{"init_std_up": 0.0663, "decay_shape": "linear", "doc_mask": true, "train_tokens": 492900000}
Each number is 128 + 24 x the weight over its row's rms, rounded and kept within 0 to 255. Layers, rows and columns count from 0. The size above them is the row's rms in percent of the matrix's.

# layer 9 MLP up, 768x192, rms 0.0662, rows 691-726, columns 96-191
size [ 98 100 109 105 103 105  97 107 105 105  98 108 101 103 100  94  95 102 102  96  98 100 100  93  99  92  97 102  95  99  99  99  96  99  87  99]
[[146 134 158  77 143 103 123 153  97 100 149 104 140 114 141 117 115  87 157 135 180 156 157 125 139 138 169 132 127 129 168  77  90 120 136 133  93 106 119 135 132 132 117 160 137  87 180 155 128 123 128 101 117 141 109 122 153 109 134 127 124 122 144 134 117 151 105 115 135 155 130 165 153 130 125 125 129 120 124 175 143 120 140 104 106 121 120  95 127 124 168 138 127  90 126 133]
 [ 86 162 105 162  93 123 133 101 121 155 124 124 142 124 115 142 183 136 121 132 160 115 133  94 134 115 157 125 114 203 126 156 167 114 145 118 117 118 132 121 116 139 117  85 136 166 144 152 149 153  94 137 144 159 107  99 186 147 120 124 156 137  76 129 111 131 159 144  84 117 130  90 162 113 139 148 160 123 170 125  82 180 160 109 169 130 158 144 107 101 170 140 134 124 147 108]
 [167  92 129  98 128 112 123 130 133 114 164 100 109 182  95 142 131 123  78  89 140 143 144 139 111 133 118 121 118 123 163 129 133  90 149 105 143 130 130 139 112 144  64 104 106 118 153 120 164 178 101 152 165 123 119 120 147 119  85 166 121 112 129 147 113 132  57 149  76 124 130  94 147 129 144 146 117 100 154  90 140 153 149  96  93 142 118 121  94  73  97 140 141 101 144 126]
 [142 102 162 140 132 137 138 137 121  88 141 110 125  88  64  95 114 116 136 108 118 163  94 166 135 131  78  92  92 105 115  82 137 148 132  99 126 133 119  97 142 111 157 108 106 146 138 147  94  94 136 118  95 153  83 151  57  98 132 136 112 148 179 115 120 114 128 160 119 159 137 181  85 126 152  86  95  82 139 133 146 102 149 165 127 119 107 134 113 149 129  90 125 113 147 129]
 [111 140 138 128 114 138 192  72 128 143 119 125  83 170  61 152 120 155 161 103 104 160 148 146 121 104 164 150 123 144 178 143 119 114 143 118 143 150  72 142 168 140  93 154 110 143 110 103 120 138 141 149 136 120 186 108 122  84 134 150 192 104  96 122 122 132 132 168 110 134 113  72 134 125 125 126 144 114  91 173 150 159 146 169 138 130  95 128 126 138  82 124 143 127 146 132]
 [104  91 128 115 157  97 145 107  70 158 160 155 127 112 146 170 124 133 142 138 140  66 133 146 130 111 159 146 144  96 142 137 140 118 159 139 128 101 164 141 144 111 116 128  91 161 134 168 149 111 116 122 126 141 128 148 107  93 150 114 136 125 113 113 121  93 110 110 129 134  98 127 145 136 138 130 168 154 141 121 163 124  88 120 115 129 109 123 111 141 165 157 125 106 145 116]
 [123 105 133 182 109 142 117 133 146 146 167  95 122 122 132 130 135 105  92 128 133 127 161 168 128 114  57 146 162  97 109  86 102  99  83 120  97  91 107 153 121 156 106 122 136 140 130 133 121 113 126 139 146 136 157 168 192 139 126 116 119 117 111 143 145 108 111 100 134 104 154 149 108 102 129 124 110 150 113 126 106 120 151 133 130 141 132 146 124 114  80 153 135 104 152 147]
 [146 115 150 125 140  76 105  83 126 130 150  68  97 118 129 119 126 164 137 159 183 116 117 119  85  66 136 123 155 142 142  85 104 139 102 155 157 165  96 106 111 138 155 176 105 122 119  95 135 122 161 130 127 141 201 117 138 143 176 149 140 139 104 154 110 119 137 100 136 114 117 151 125 114 136 161 142 137 174  94  99 119 154 121 110 136 152 141 105 130 134 117 136 115 110  85]
 [118 138 140 125 111 133  89 116 119 126 111 111 158 115  83 133 139 167 128 108 116 114 134  84 156 137 129 100 156 105 195 119 162 161 108  80  89 131 132 111 135 137 164 118  84 111 125 156 142 132  73 122 123 109 171 100 144 115 128 113  95 160 125 123  87 144 108 140 145 139 164 155 116 138 138 109 143 115 173 136 106 104 153 132 139  93 113 117 103 161 128 114 134 135 167 112]
 [129 106 117 135 144 113  93 105 154 112 151 146 166 143 143 142 155 117 117  98 149 125 145 155 111  82 115 132 125 145 119 109 160 128 155 120 164 141 138 123 125  89 120  92 132  88 133 125 106 132  92 119 103 176 141 127 131 151 116 136 113 142 167 137 115 129 109 131 127 194 164 152 119 130  97 161  57 114 129 137 152 135 122 130 115 148 113 141 148 120 119  91 158 154 116 113]
 [107 122 117 122 154  87 112 136 170 120 152  91 141 111 153 117 124 144 145 169 153 104 132 147 136 140 118 117 150 148 127 154 114 161 105 146  89 122 171 101 148 115 145 113 125 141 159 113 139 166 157 140  90 109  97 110 133 143 136 120  95 102 100 143 129 172 138 113  97 114 170 124 126 178 143 144 133 106 138 119 129 178 114  97 129 151 133 144 139 133 153 144  82 130 130 126]
 [131 136  99 119 110  83 135  93 118 134 140 133 104 107 140 155 123 142 157  95 160  86 171 105 160 132 142 113 129 134 129 154  93 108 155 144  85  96 159 128 163 171 117 143 118 131 111 116 108 143 124 140 136  98 129  73 125 152 100 175 122 141 132 120 150 122 121 134 136 157 164 133  94  96 122 125 132 111 100 145 113 122 119  82 140 121 121 117 134 100 135  99 147 159 177  68]
 [168 106  92 118 160 143 150 108 118 162 129 140 137 111 132 162 100 126 131 125 169 106 125 118 145 113 130 142 133 171 125 155 114 144 121 138 167 135 179 146 124 113 141  98 124 160 162 134 118 138 182  86 138  95  96 175 120 157 137 172 107 107 133 119 137 153 147 142 117 172 171 112 112 147 122 137 149 149 146 114 161  97 120 121 119 161 113 134 112 105 164 110 129  84 147 122]
 [176 121  84 102 153 144 126 133 109 118 129 135 127 163 156 129 143 105 121 126 158 159 109 145 107 158 137 162 144 151 148 135 151 137 115 126 138 147 126 161 118 158 131 150 145 144  94 143 148 116 119 118 132 145  96 104 143 164 149 152 101 119  87 177 113 132  72 122 151  95 141 124  85 135  91 146 116 152 137 121 134 112 134  85 100 102 108 182  97 143 149  96  82  78 128 111]
 [145 133 105 114 148 130 154 148 119  90 125 162 118 117 106 114 116 115 109 177 159 116 144 105 148 163 135 110 163 107 136 130 145 108 116 171 126 140 144 117 156 150 151 151  83 165 102 147 164 131 123 150 126 110 136 120 201 142 122 119 158 135 148 120  87  84 123  89 111 172 125 133 162 114 118 130 123 122 115 104  91 134 144 104 110 114 110 111  97 148 106  91 131 140 129 139]
 [145 150 140 141  97 135  81 143  69 155 119 106 140 120 145 111 102 127  70 117 185 167 130 118 158 161 125 120 111 119 109  94 130 102  68 169 116  84 126 133 104 156 107 116 132 116 138 112 156 121 141 114 147 110 132 113 115 151  87 156 139 130 155 118 110 124 119 121 113 147 105 120 140 135 186 145  95 132 109 147 160 126 107 119 124 102  72 119 108 102 108 145 125  78 128  97]
 [101 134 135 140 165 124 102 120 144 161 123  89 126 119 135 132 117 152 136 128 184 144 129 115 121  75 159 116  81 115 124 111 130 151 150 140 108 164 160 128 180 118 137 130 133 130 123 146 115 119 145 151 143 117 130 130 123 135 132  95 123 134 150  90 134 185 179 159 154 110 115 148 126 142 198 125  83 142 134 124 107 161 146  89 139 149  98 105 130  84 129 115  85 122 122 119]
 [160 147 125 122 157  85 157  79 120 131 123 104 134 122  66  95 123 113 122 114 133 114 116 136 180 158  98 121  99 104 110 107 150  69 157 113 119 136  99 119 165  84 149 106 134 148 157 132  99 195 152 112 124 101 154 104 150 147 147 112 110 135 104 144 150 177 106 168 164 186 110 146 136 135 110 101 118 122 104 164 146 133 127 112 161 128 105 109 110 113  93 112 134 124 129 142]
 [ 91 134 125 129 132 114 142 167 121 105 154 121 167 154 127 123 133  85  99 132 108 133 151 166  99 114 112 139 131 140 113 139 101  98  92 114 187 149 102 107 106 128  87 131 112 123 115 116  86 160 151 126 148 129 133 143 151 140 152 100 108 120 108 111 121 100 116 141  95 155 154 177 149 148 137 105 135 148 191 133 147 110 140  94 136 138 109  98 169 118 151 152 118 130 148 103]
 [158 113 117 128  98 118 154 131 116 146 162 114 157 178 126  97 137 129 127 103 128 115 145 111 157 175 181  85 113 151 101 100 114 115 101 126 107 144 129 120  99 123 140 140 132 117 102 136 118 102 160 120 148 126 110 160 126 133  94 144 121 123 111  93 119 146 140 105  88 120 117 159 144  85 119 126 132 134 129 124 126  68 155 133 147 110 108 115  82 111 132 140 138  82 163 150]
 [138 120 129 109 125  99 164  99 128  94 153 139 126 137 114  89 103 149  90 148 148 144 119 125  95  96 110 146 123 116 130 138 156 114 178 149  89 112 117 137 101 128 144 141 104 123 164 158 142 119 142 129 162 106 145 147 103 158 108 148 118 121 135 133 108 162 105 150 173 125 114 120 153 134 177 150 154 103 142 127 129 111 153 131 148 110 109 133 117 149 120 156  97 109 119 118]
 [117 110 132 156  81 165 107 103  83 167 142 142 117 142 111 134 100 141 127 140 167 107 115 185 133 149 128  79  90 137 133 139 114 141  96 116  88 125  86 139 123 124 129  86  66 101 110 149  89 161 145 148 119 160 111 126 102 130 147 140 131 146 153 144 196 145 116 110 115  95 144 150 119 114  93 135 133 145 112 132 126 146 152 148 103 105 125 150  97 106 124 132 150 144 130 128]
 [103 173 105 118 132 136 163 121 117  99 141 122 133 106 123 150  89  89 140 156 150 168 114 126  79 122 107 138  85 124 133 108 144 143 130 114 154  86 147 153 163 117 101 109 132 144 138 125 164 116 142  95 159 140 172 143 156 125 134 155 166 118 141 125 132 121 134 148 107  95 152  84 112 133 145 104 118 139 105 119 159 112 133 127 134 107  73 124  93 136 160 149  99 132 129 113]
 [150 100 145 147 137 104 128  77 158 128 138 130 136 171 131 134 120 121 136 107 137 171  87 154 132 132 111 106 124 122 144 138 119 128  84 145 149 163  99 146  79 134 157 150 125 164 118  92 129  94 149 146 178 131 124 135 129 113 127 165 106 138 120 121 132 138 128 109 125 114 165 127  64 151 151 182 141 156 113 134  98  77 182 110 127 108 124 119 103 150 129 121 128 116 120 107]
 [112 120 143 159  98 114 108  95 154 115 169 121 111 117 130 140 137 121 111 147 167 118 125 182 110 180 132 159 106 152 141 102 170 106 111 111 125 145 133 138 157 116 155 135 152 115 125 106 132 139 144 127 123 133 127 129 189 102 148 175 110 159 121 124 161 132 108 105 140 106 153 118 136 126 126 126 114 127 108 116 138 168 160 102 149 126 113  80 117 153 117 161 166  92 142 166]
 [111 112 123 136 168 145 152 102 160 136 112  96 146  71 151 103 108 148 123 146 131 115 116 137 108 140 164 113 100 107 123 130 102 138 129 162  85 115 142 116 145  93 130 143 115 106 124 118 164 114 124 146  96 101 136  56 116 163 143 139 110 134 150 106 108 175 112 148 144 150 165 148 156 117  98 110 116 135  99 128 113 113 119 129  83 141  79 124 148 167 137 150  91 142 155 104]
 [101  99 146 126 171 157 131 127 155 100 102 153 113 153  92 151 159 124 110  94 157 130 128 118  68 119 104 163 113 129 116 114 166  89 111 112 101 111 147 121 137 117 131 123  57  98 134 107 106 126  82 123  98 116  85 156 146 123 103 109 109 139 126 110 114 122 161 117 112 173 140 112 120 166 103 143  73 139 170 101 119 115 138  99 137 118 136 123 155 120  94 170 128 180 125 131]
 [114 130 148 155 108 136 110 106 112 119 137 121 164 109 113 161  98  97 117  97 147 121 111 112 132 129 105 122 138 122 101 137 162 178  94  98 125 131 167 130 157 138  95 145 102 164 117 154 123 178 105 132 142 155 129 133 145 115 133 150 116 127 159 122 140 115 145  98  86 113 126 150 115  89 137 150 138 135 142 156 179 142 120  95 161 132 155 117 136 138  98 159  95 101 145 133]
 [136 121 136 104 171 135 143 151 168  69 127 162 111 144 122 106 155  78 130 106 151 133 149  99 169 155 178 116  96 131 125 132  91  90 117 106 106 164 169 175 145 109 140 125 127 174 136 100 129 108 162 123 126 112 142 144 123 172 123 139 122 169  98  92 122 128 141 134 145 146 138 119 147 138 116 155 131 108 133 122 119 147 151 123 124 134 139 122 151 141 178 127 165 137 145 102]
 [154 117 107 118 110 113 141 161 114 140 152 128 125 113 126 139 168 120 106 149 139 109  96 118 109 135 144 120 106 103 139 139  98 146 147 118 121 139 120 133 121 114 102 115 142 143 148 164 170 151 105  99 146 122 116  97 129 136 137  91 115  98  94 167 132 139 165  92 128 126 159 129 136 109 147 126 131 112 157 103 129 156 118  95 155 170 132 187 132  52 181 137 116 129  97 137]
 [125 122 144 103 120 121 160 154 139 130 137 131 120 156 152 185 146 132 122 103 165 153 129 119 136  87 117 125 108 156 102 115 153 146 112 134 170 140 124 118 114 102 148 123 154 145 127 157 147 121 165 163 171 131  98 125 125 178 127 103 133 194 131 141 123 121 134 120 130 162 111 113 168 145 141 147 134 120 122 171  87  96 113 100 153 123 132 146 151 102  98 170 127 116 120 130]
 [149 129 120 194 159 162  84 145  84 167  90 137 112 148 152 146 128 127 114 131 126 121 100 146 112 120 156 117  93 121  88 109 143  96 119 139 119 142 144  87 187 168 152 167 148 139 123 127 146 137  94 137 160 171 156 118 130 109 144 152 163 128  79 143 109  91  89 106 128 114 161 152 110 101  82  98 112  99 116 113 110 119 139 133 118  87 146 113 174 115 131 120 143 122 172 138]
 [151 147 132 117 186 146 135 148 108 139 156  66 144 129 112 145 169 121 132 141 147 152 151 134 171 123 184  88 121 135 138 161 162 171 130 164 110 153 134 130 110 149 121 132 154 136 148 144  97 106 118 168 131 151 117 122 134 127  97 170 155  94 126 106 120 170 109  99 107 137 121 153 127 133 123 128 146 144 140 112 113 128 126 161 108 107 151 155 132 118 124 140 143 139 148 138]
 [131 163 160 119 120 166 135  91 104 156 125 135 137 129  76 157 112 161 117 140 168 115 124 128 111 134 122 124 111 130 154 131 114 108 157 100 133 131  98 135 143 165 143 122 134  97 140 113 134  93 133 126 153 118 131  94 149 188 116 123 141 147 136  89 142 141 116 122 161 144 107 147 172 151 167 145 101 153 104 112 109 103 167  93  93 142 103 124  95 110 105 156 116 139 142 123]
 [146 107 174 113 131  85 139 121 123 140 124 138 132 132 162 130 102 114 109  97 122 124  89 148 173 123  98 120 108 106 145 128 143 131  90 146  85 110 167 135 130 151 138 102 143 132 155 173 121 109 110 150 121 153 122  76 108 136 138  88 158  92  89 130 114 150 116 128 136 129 149 136 131 136 111  92  78 106 122 131 149 121 136 144 176 104 116  90 109 166  59 158 107 121 117  92]
 [123 155 117 150 110 176 146 137  78 125  81 147 124 128 114 130 121 110  85 141 167 136 192 119 114 161 140 122 113 123 101 132 126 140 114 174 143 165 146  96 110 144 135 106 124 111 165 167 111 141 145 141 125 138  60 177 125 123  99 102 145 137 102 121 111 134 145 130 140 121 160  83 101 124 117 113 184 137  97 129 146 175 124 118 157 141 135 123 153 146 104 135 110 113 119 149]]
# layer 9 MLP down (transposed), 768x192, rms 0.0664, rows 691-726, columns 96-191
size [111  99 108 105 108  98  93 105 115 101  95 101 113 108  93  96  93  99 100  97  95  96 104  94 101  91  98 103  98  97  95  97  99  99  87  99]
[[142 148 127 143 141 146 112 150  93 146 106 113 133 175 104 129 121 168 144 128  74 155 110 116 129 130 106  98 102 123 108 122 137 104 112  87  83 100 121 158 110 141 148 119 127 142 120 176 135 162 116 125  58 108 122 142 118 127 127 144  77 134 141 125 156 126 151 167 102 141 144 171 154 107 103 146 120  81 135 108 133 106 121 149 148 127 131 126 112  84 135 163 132 104 108 146]
 [161 116 135 132 141 157 145 160 104 142 131 137 131 133 165 118  97 111 174 121 108 127 114 127 129 105 120 153 139 121 117 105 148 114 106 147 130 181 125 157 134 107 119 133  86 127 143 167 121 128 123  87 139 135 189 102  79 110 132 154  96 130 135 120 157 114 106 117 156 174 119 122 129 132 112 146 117  99 103 121 136 111 135 145 147 154 142 135 185 127  98 142 109 114 104 152]
 [ 74 146 138 129 152 115 139  98 103 132 147 174 121 148 170 137 140 118  83 132  97 164  91 101  94 174 122 120 138 149 125 137 153 147  93 115 102 104 141 160 107 165 111 130  93 151 144 136 119 109 144 122 139 141  92 144 130 136 119 166 124 101 136 129 153 109 141  98 122 142 160 105 134 113  80 130 143 111 138 167 151 137 105 176 123 150  95 104 126 121  72 130 128 124 154 138]
 [ 88 130 112  96 104 126  98 126 158 113 105 155 144 155 162 156 105 134 169 115  80  91 124  81 160 158 109 104 131  89 127 113 114 110 141 149 107 163 134 130 107 181 102 145 138 127 161 169 125 145 126 139 118 170 140 115 158 152 121 128 143 148  89 109 115 114 137 121  91 135 148  85 161  93 128 120 162 134 115 128 124 156 147 137 101 131  86 138  98  89 111 121 135 138 127 104]
 [164  77 137 122 110 108 163 166 121 113  96 135 138 100 126 114 126 115 116  77 132 155 112 143 118 117 116  79 129 105  98 136 115 101 146 143 124 124 149 129  97 100 158 133 116 104 109 109 116 146 126 129 141 120 166 133 121 128  75 107  89 141 106 162 118 118 142 156 153 135 118 154 132 139 143 108 152 141 135  74 146 105 166  76 167 166 131 157 136 104 125 100 154 102 141 119]
 [167 114 114 114 117 101 140 118 148  95 121 125 108 111 138 158 114 105 180 127  98 113 105 120 175 120  79  99 126 167 120 114 142 163  93 142 163 152 127 142 131 147 100 141 122 105 152 102 142 112 154 144 108 132 135 134 116 144 142 118 127 112 102 151 133 162  97  99 137 120 118  88 131 149 170 136 114 109 163 133 134  92  93 120 140 103  99 144 101 140 118 157 143 118 163 117]
 [129 179 123 140 144 113 126 100 144 143 135 140 122 107  99 154 118 122 147 128 156 142  75 163 112  82 116 100 141 150 126 147 132 162 166 139 131 131 118 118 179 149 146 131 127 155 101 127  51 137 116 131 131 113 136 135 102 105 163 130 157 140 165 144 138 113 129 103  89  89 135 107 171 153 123 104 150 110 187 138 108 155 122 125 101 157 152 121 106 141 150 161 111 140 194 154]
 [110  97 142  99 145 164 113 153 146 123 117 167 101 139 124 156 121  69  70  89 114 110 140 124  95 141 166 124  94 128 161 142 122 110 142  91 150 127 144 147 110 108 114  67 138 149 135  93 105 140 125 149 147 132 160 157 116 108 140 113 131 164 149  82 129 121 107 137 136 131 140 136 138 125 147 151 167  93  91 158 168 114 122 143 129 110 101 126 110  64 127 136 118 110 146 146]
 [ 87 128 101 133 151 107 133 131 168 114  87 168 130 120 130 113 129 107 127 154 132 140 126 136 107 144 158 121 124 167 164 115 121 141 164 151 124 135 135 196 158 128 111 107 176 171 113 141 124 107 159 153  92  94  99 116 122 120 155 149  96 145 154 113 140 103 127  91 111 107 133 138 134 145 118 115 120 107 157  97 115 133  95 128  79 112 162 151 156 133 121 137 117 106 119  70]
 [137 162 122  95 150 122 149 108 130 127 152 108  72 111 126 163 130 119 113 104 142 113 149 144 122  47 149 138 154 154 112 118 126 136 113 128 115 131 168 165 121 143 112 158 167 123 116 159 146 112 111 125 116 127 117 156 125 119  87 135 127 125 120 144 138 102 122 127 144 104 117 122  90 141 122 135 106 117 123 122 142 119 115  87 159 128  61 177 111 137 163 179 103 142 138 117]
 [145  90 122 100 121 173 152 124 143 148 115 135 108 120  84 157 134 119 119  96 122 135 138  99 106 164 102 106 141 121 117 122 115 129 109  91 165 110 122 153 140 109  66 170 183 115 130 168 124 131 123 148 132 114 155 115 143 149 131 122 118 128  88 116 143 152 162 149 143 138 103 135 137  80 125 139 108 149 134 113  93  98 129 171 132 131 135 114 134 125 132 110 119  94 154 110]
 [ 84 141 187 155 105  96  67  83 105 108 134 129  97 119 116 143 136 125 109 157 155 160  98 159 123 132 140 142 119 124 144 141 194  97  88  87 139 104 155  94 119 139 102 126 165 157 149 138 154 113  97 116 114 129 130 144 154 151  91  97 141 119 122 159  94 119 122 116 121 149 130 126 120 111  93 150 112 156 163 140 106 128  99 102  94 104 126 125 107 174 146 113 165 132  85 128]
 [108 146  73 109 157 112 162 164 165 152 130 106 134 124 123 131  91 121 122 161 141 132  83 107 136 125 114 140 159 100 129 193 122 153 113 100 127 140 109 115 112 112 116 157 142 126 101 120 105  84 168 128 128 128 116 173 141  96 144 139 134 113 160 117 108 125 117 134  84 125 109 133 112 146 132 174 161 148 143  82 148 118 163 118 140  97 154 109 134  93 152 132 100 113 109 142]
 [117 135 139 137 101  91 164 102 151 110 131 133 123 116 141 100 112 102 139 152 161 150 123 128 187  72 130 138 102 123 175 116 124 159 106 102 123 130 145 107 147 136  95 113 114 143 149 144 132 111 137  91 157 117  91 167 111 136 107 128 154  92 153 128 108 131 172 112 136 147 131  67 176 144 119 120  83 134 167 124  82 154 155 164 148 122 145 119 147 150 102 122 173  79 123 109]
 [142  78 138 206 119 119 101 120 131 122 122  67 124 134 122 101 118 129 140 114 115 160 153  90 101 136 167 158 119 136 105 121 104 108 126 121 141  91 119 184 132  94  99 129 141 146 128 157 110 158 144 108 126 135 142  96 112 147 125 140 123 156 121 129 135 146 156 159 156  82 135 103 140 115 131 112 108 131  90 138 141  96 148 133 132 122 155 149 146 100 154 166 130 133 125 120]
 [166 107 150 169 142 136 145 101 175  98 131 129 101 117 157 134 127 123 140 118  99 104 145 132 146 106  95 142 166 125 107  83 128 150 177 140 142 143 101 154 162 118 147 132  72 135 141 152 101 128 160 176 161 131 124 121 136 111 167 134 141 192 103 134 121 125 121 126 192 128 140 116 130  88  58 129 149 139 182 112 143  89 137 132 148 122 135 115 101 108 162 149 107 120 120 140]
 [148 134 118 156 120 157 151 142 121  77 143 135 141 112 131  86 119 119 138 135  85 107 109 125 133 158 103 119 146 117 169 133  74 141 131 167 159 137 130 131  98  94 138 146 123 119 111 118 132 150 121 124 119 157 126 121 112 127 144 132 102 126 134 115  97 115  79 119 164 126 139 132  90 135  69 143 155 125  65 132 119 100 134 150 154 147 136 132 122 110  92 121 129 150 140 172]
 [ 96  87 165 132  78 117 105 172 129 136 150 150 125 150 153 129  96 117 115 141 120 167 117 148 125  83 188 174 121 135 122 136 135 163 137 115 128 107  83 150  86 101 168 156 144  93 138 128 151 125  98 117 100 125 183 121 168 132  89 121 102 127 168 145 121  97 143 104  86  98 141 135 145  90 115  94  79  90 123  94 120 146 168 146 115 130 140 138 153 156 126  89 158 121 110 133]
 [ 93 157 128  98  95 104 144 148  93 112 144 110 165  97 136 139  91 164 190 149 152 134 151 145 117 120 129 134  75 151 116 124 132 147  89  84  59 154 122  90  97 143 123 131 116  89 152  96 122 153 144 122 146 130 177 147 123 126 138 128 155 108 105 146 131 123  88 143 128 144 168  82 110 136 117 116  99  70 157 157 124 143 127 140  85 149 141 117 125 124  99 136 149 128 144  87]
 [ 89 132 193 143 114 117  86 130 116 137 126 137  96 137 119 177 121 164 146 155 173  88 118 166 142 113  98 128 133 108 150 122 158 107 109 159 147 143 128 134 157 112  95 156  88 114 140 124 124 129 172 135 105 146 137 100  87 102 162 123  85 132 120 191 150 140  89 146 178 123 120  90 136 146 149 136 113 110 103 152 144 184 122 154 118 150  97 125 145 126 110 141  81 152 105 114]
 [ 93 115 122  97 112 130 146 176 108 151 109 155 155 128 122 136 148 149 181 126 118 101 104 132 124 125 164 119 113 135 136 125 124 152 129 122 170 149 115  86 102 109 141  93 131 105 108 104 145 107 127 144  81 143 135 125 185  96 126 162 110 140 102 111 154  82 125 113 134 122 179 109  93 162  59 115 144 132  93 148 103 154 112 104 106 138 140 152 159 132 101 144 156 112 134 114]
 [131 165 132 101 150 142  75  90 141 122 146  88 144  86 151 132 120 140 147 115 103 110 171  77 119 145 160 146  67  77 105 136 152  79 135 155 151 150 160 104 104 124 135 145 156 117 115 126 143 103 113 153 129  96 114 165 136 115 134 123 107 127 126  47  88 132 142 114 131 134 168 174 114 157 127 150 145 102 105 117 118 126 128 104 197 119 121 136 136 131 109 165 110 135 111  94]
 [ 88 110 117 128  86 119 113 130 131 119 134 162 146  90 102 111 142 162 141 126  90 132 104 104 109 120 159 141 152 131 116 125  94 116 143 132 175 113  68  98 102 170 119  96 146 112 129  84 120 190 171 125 135 118 137 107 159  87 109 118 121 119 110 100 111 134 142  96  89 137 149 148 120 101 134 116 119 143 138 136 112 157 138 143 108 112 157  96 165 110 121  90 112 156 134 139]
 [137 149 101  81 168 147 121 115 158 120 179 117 130 149 110 138 160 146 130 158 114  97 172 142 145 107 133 136 121 131  94 116 131 173  91 134 162  90 157 157 142 144 127 118 165 142 133  84  91 144  97 116 124 146 133  83 161 170 104  89 128 162 126 136 150 107 114 120 123 118 107 150 119 116 129  82 131 134 115 127 106 164 137 124 143 131  80 152 147  97 117  84 120 136 149 132]
 [ 93 111 123 176 155 102 113 138 136 136 136 155 153 115 119 143  74 121 162  93 141 153 125  91 133 102 132 141 128 101 150 175 126 107 128 115 131 106 111 142 133 152 142 127 120 152 153 157 154 138 135 127 109 101 199 121 120 125 121 142 155 146 124 138 121 128  90 126 137 115  80 186 127 124  57 103 131  74 133 142 119 111 128 116 115 134  86  80 130 125 126 162 120 123 127  80]
 [147 134 151 147 126 137 130 141 130 165 134 143 104 161 100 157 136  91 137 109 106 118 157 112 143 158 128 165 144 159 167 138 118 105 123 147 164 154 134 155 121 140 145 126  61 156 144 113 110 121 113 111 137 144 124 124 132 120 137 109 124 108 129 158 140 121 113 153 123 183  83 120 118 157 166 102 135 117 115 115 113 165 117 118 182 108 146 158 111 135 139 112 106 146 103 148]
 [143 140 142 149  84 164 156 150 169 118  85  87 121 115 125 107 133 164 157 142 127 116 101 136 140  83 122 141  86 115  85 112 147 119 128 136 183 115 165 121 123  90 155 125 162 120 107 143 159 166 149 145 105  74 144 161  73 116 155 112 131 153 114 160 137 102  99 102 115 134 169 129 156 141 141 135 104 118 147 149 138 166 138 122 117 108 124 123 167 149 172 152 170  97  99 108]
 [ 94 109 113 139 134 146 131 140 135 147 112 127 139 139 144 112 140 162 155 133 116 106 159  90 123 139 119 179 167 110 157 141 147 132  81 114  98  93 118 131 116 109 138 129 136 154 171 143  96 133  76 155 118 119 123 109 129 117 134 160 157 129 131 118 143  87 128 176 139 133 145  89 113 131 152 133  93 105  87 108 142 113 156 152 114  71 107 155 118 123 127 114  81 149 171 118]
 [101  94 107 171 115  88 133 120  88 169 160 107 153 122 135 132 110 132 133 131 138 142  76 120 107 130 130 131 184 126 111 112 135 139 155 149 155 100 140  80 131 152 106 124 159  88 124 153 100  73 132 130 111 121 117 174 109 116 149 143 100 100 124 148 152 177 151  91 115 119 119 183 169 126 135  85 107 140 141 152 147 147 116  81 145 167 100 101 118 119 138 155  97 131 132 154]
 [129  93 180 178 111 141 115 114 137  99 150 137 141 141  99 132 121  67 134 110  96 126 141 154 155 165 103 133 132 120  94  80 120 133 115 117 141  97 135 139 102 129 161 135 121 112 115  83  82 131 164 134  76 136 140 137 102 135 131 128 130 169 113 116 100 116  98 140 152 140 122 131 109 136 130 181 118 153 152 117 140 123 175 167 139 109 105  70 138 146 125 113 146 161 137  93]
 [163 138 167 121 133 139 128 111 141 145  62 114  97 135  96  81 119 150 129 124 105 130  89  99 139 136 144 119 170 145 135 148 142 110 125 152 134 156 152 114 152 157 105 128  86 188 134 138 176 105 119 163 108 126 124 155 115  97 159 167 109 105 112 116 158 117 100  88 165 131 170 164  89 124 116  98 126 112 132 118  91 133 172 105  71 139 122 128 128 123 153 134 149 101 136 140]
 [135 130 120 152 151 128 121 113 113 116 117  83 111 139 132 145 138 142 206 126 132 141 130 126 125 119 117 157 117 105 182 127 117 121 111 119 136 114 111 103 128 116  93 107 171 156 128 149 116 131 136 117  98  98 125 113 153 115 136 146 145 145 152 147 190 166 115 152 136 125 120 136  96 153 117 116 101 138 125 142 135 118 133 135 109 104  81 123 144 151 158 137 138 165 172 138]
 [121 153 147 123  97 113 164 121 133 103 119 133  85 121 131  86 138 175 134 105 116 149 159 141 111 163 103 161 115 119 180 122 135  80 137 119 173 112  92 155  78  57 110 117 115 137 121 152 128 126 164 136 110 106 108 127 138 126 130 119 102 153  97 136  99 122 109 164 138 148 112 152  99 139 103 168 121 148 185 153 138 129 113 140 118 149 125 136 152 123 121 139 107 111 104 124]
 [124 119  88 154 135 146 100 101  77 155 132 123 147 152 157 144 116 107  97 134 140 114 116 115 102 117 113 158  95 127 137 156 148 154 102  97 134 113 114  84 103 109 123  71 145 133 113 119 113 110 177 128  58 120 131 138 131  92 138 154  93 127 146 132  96 128 126 123 110 172 100 101 144 147 119 131 144 123 104 148 157 135 120 137 146 120 138 119 120 127 105  84 130 146 122 158]
 [120 128 122 118 150 158 106 103 120 148 112  90 160  83 112 125 124 147 104 143 157 140 137 139  90 143 149 109 142 150 138 139 110 106  77 143 176 135 108  88 163 124 152 117 149 135 116 105 123 130 145  96 153 160 107 129 144 136 117 129 124 128 149 129 131 135 170 124 133 140 155 148 136 183  97 131 173 147 111 140 143 138 164 128  85 130 117 154 147  89 142  74 158 126 150 110]
 [133 135  98 143 106 142 121 145 117 100 133 120 110 151 147 143 141 131 103 134  88 146  70 173 177  98  79 126 162 106 147 117 116 114 112 105 151 185 140 169 128 139 127 153 137 150 142  79 173 140 139 135 116 103 135 113 105 155 136 108 125 132 136 145 124 122 128 126 110 132 125 149 128 104 155 100 125 146 111 148 110 101 101 143 115 135  69 108 109 107 148 132 135 132 109  82]]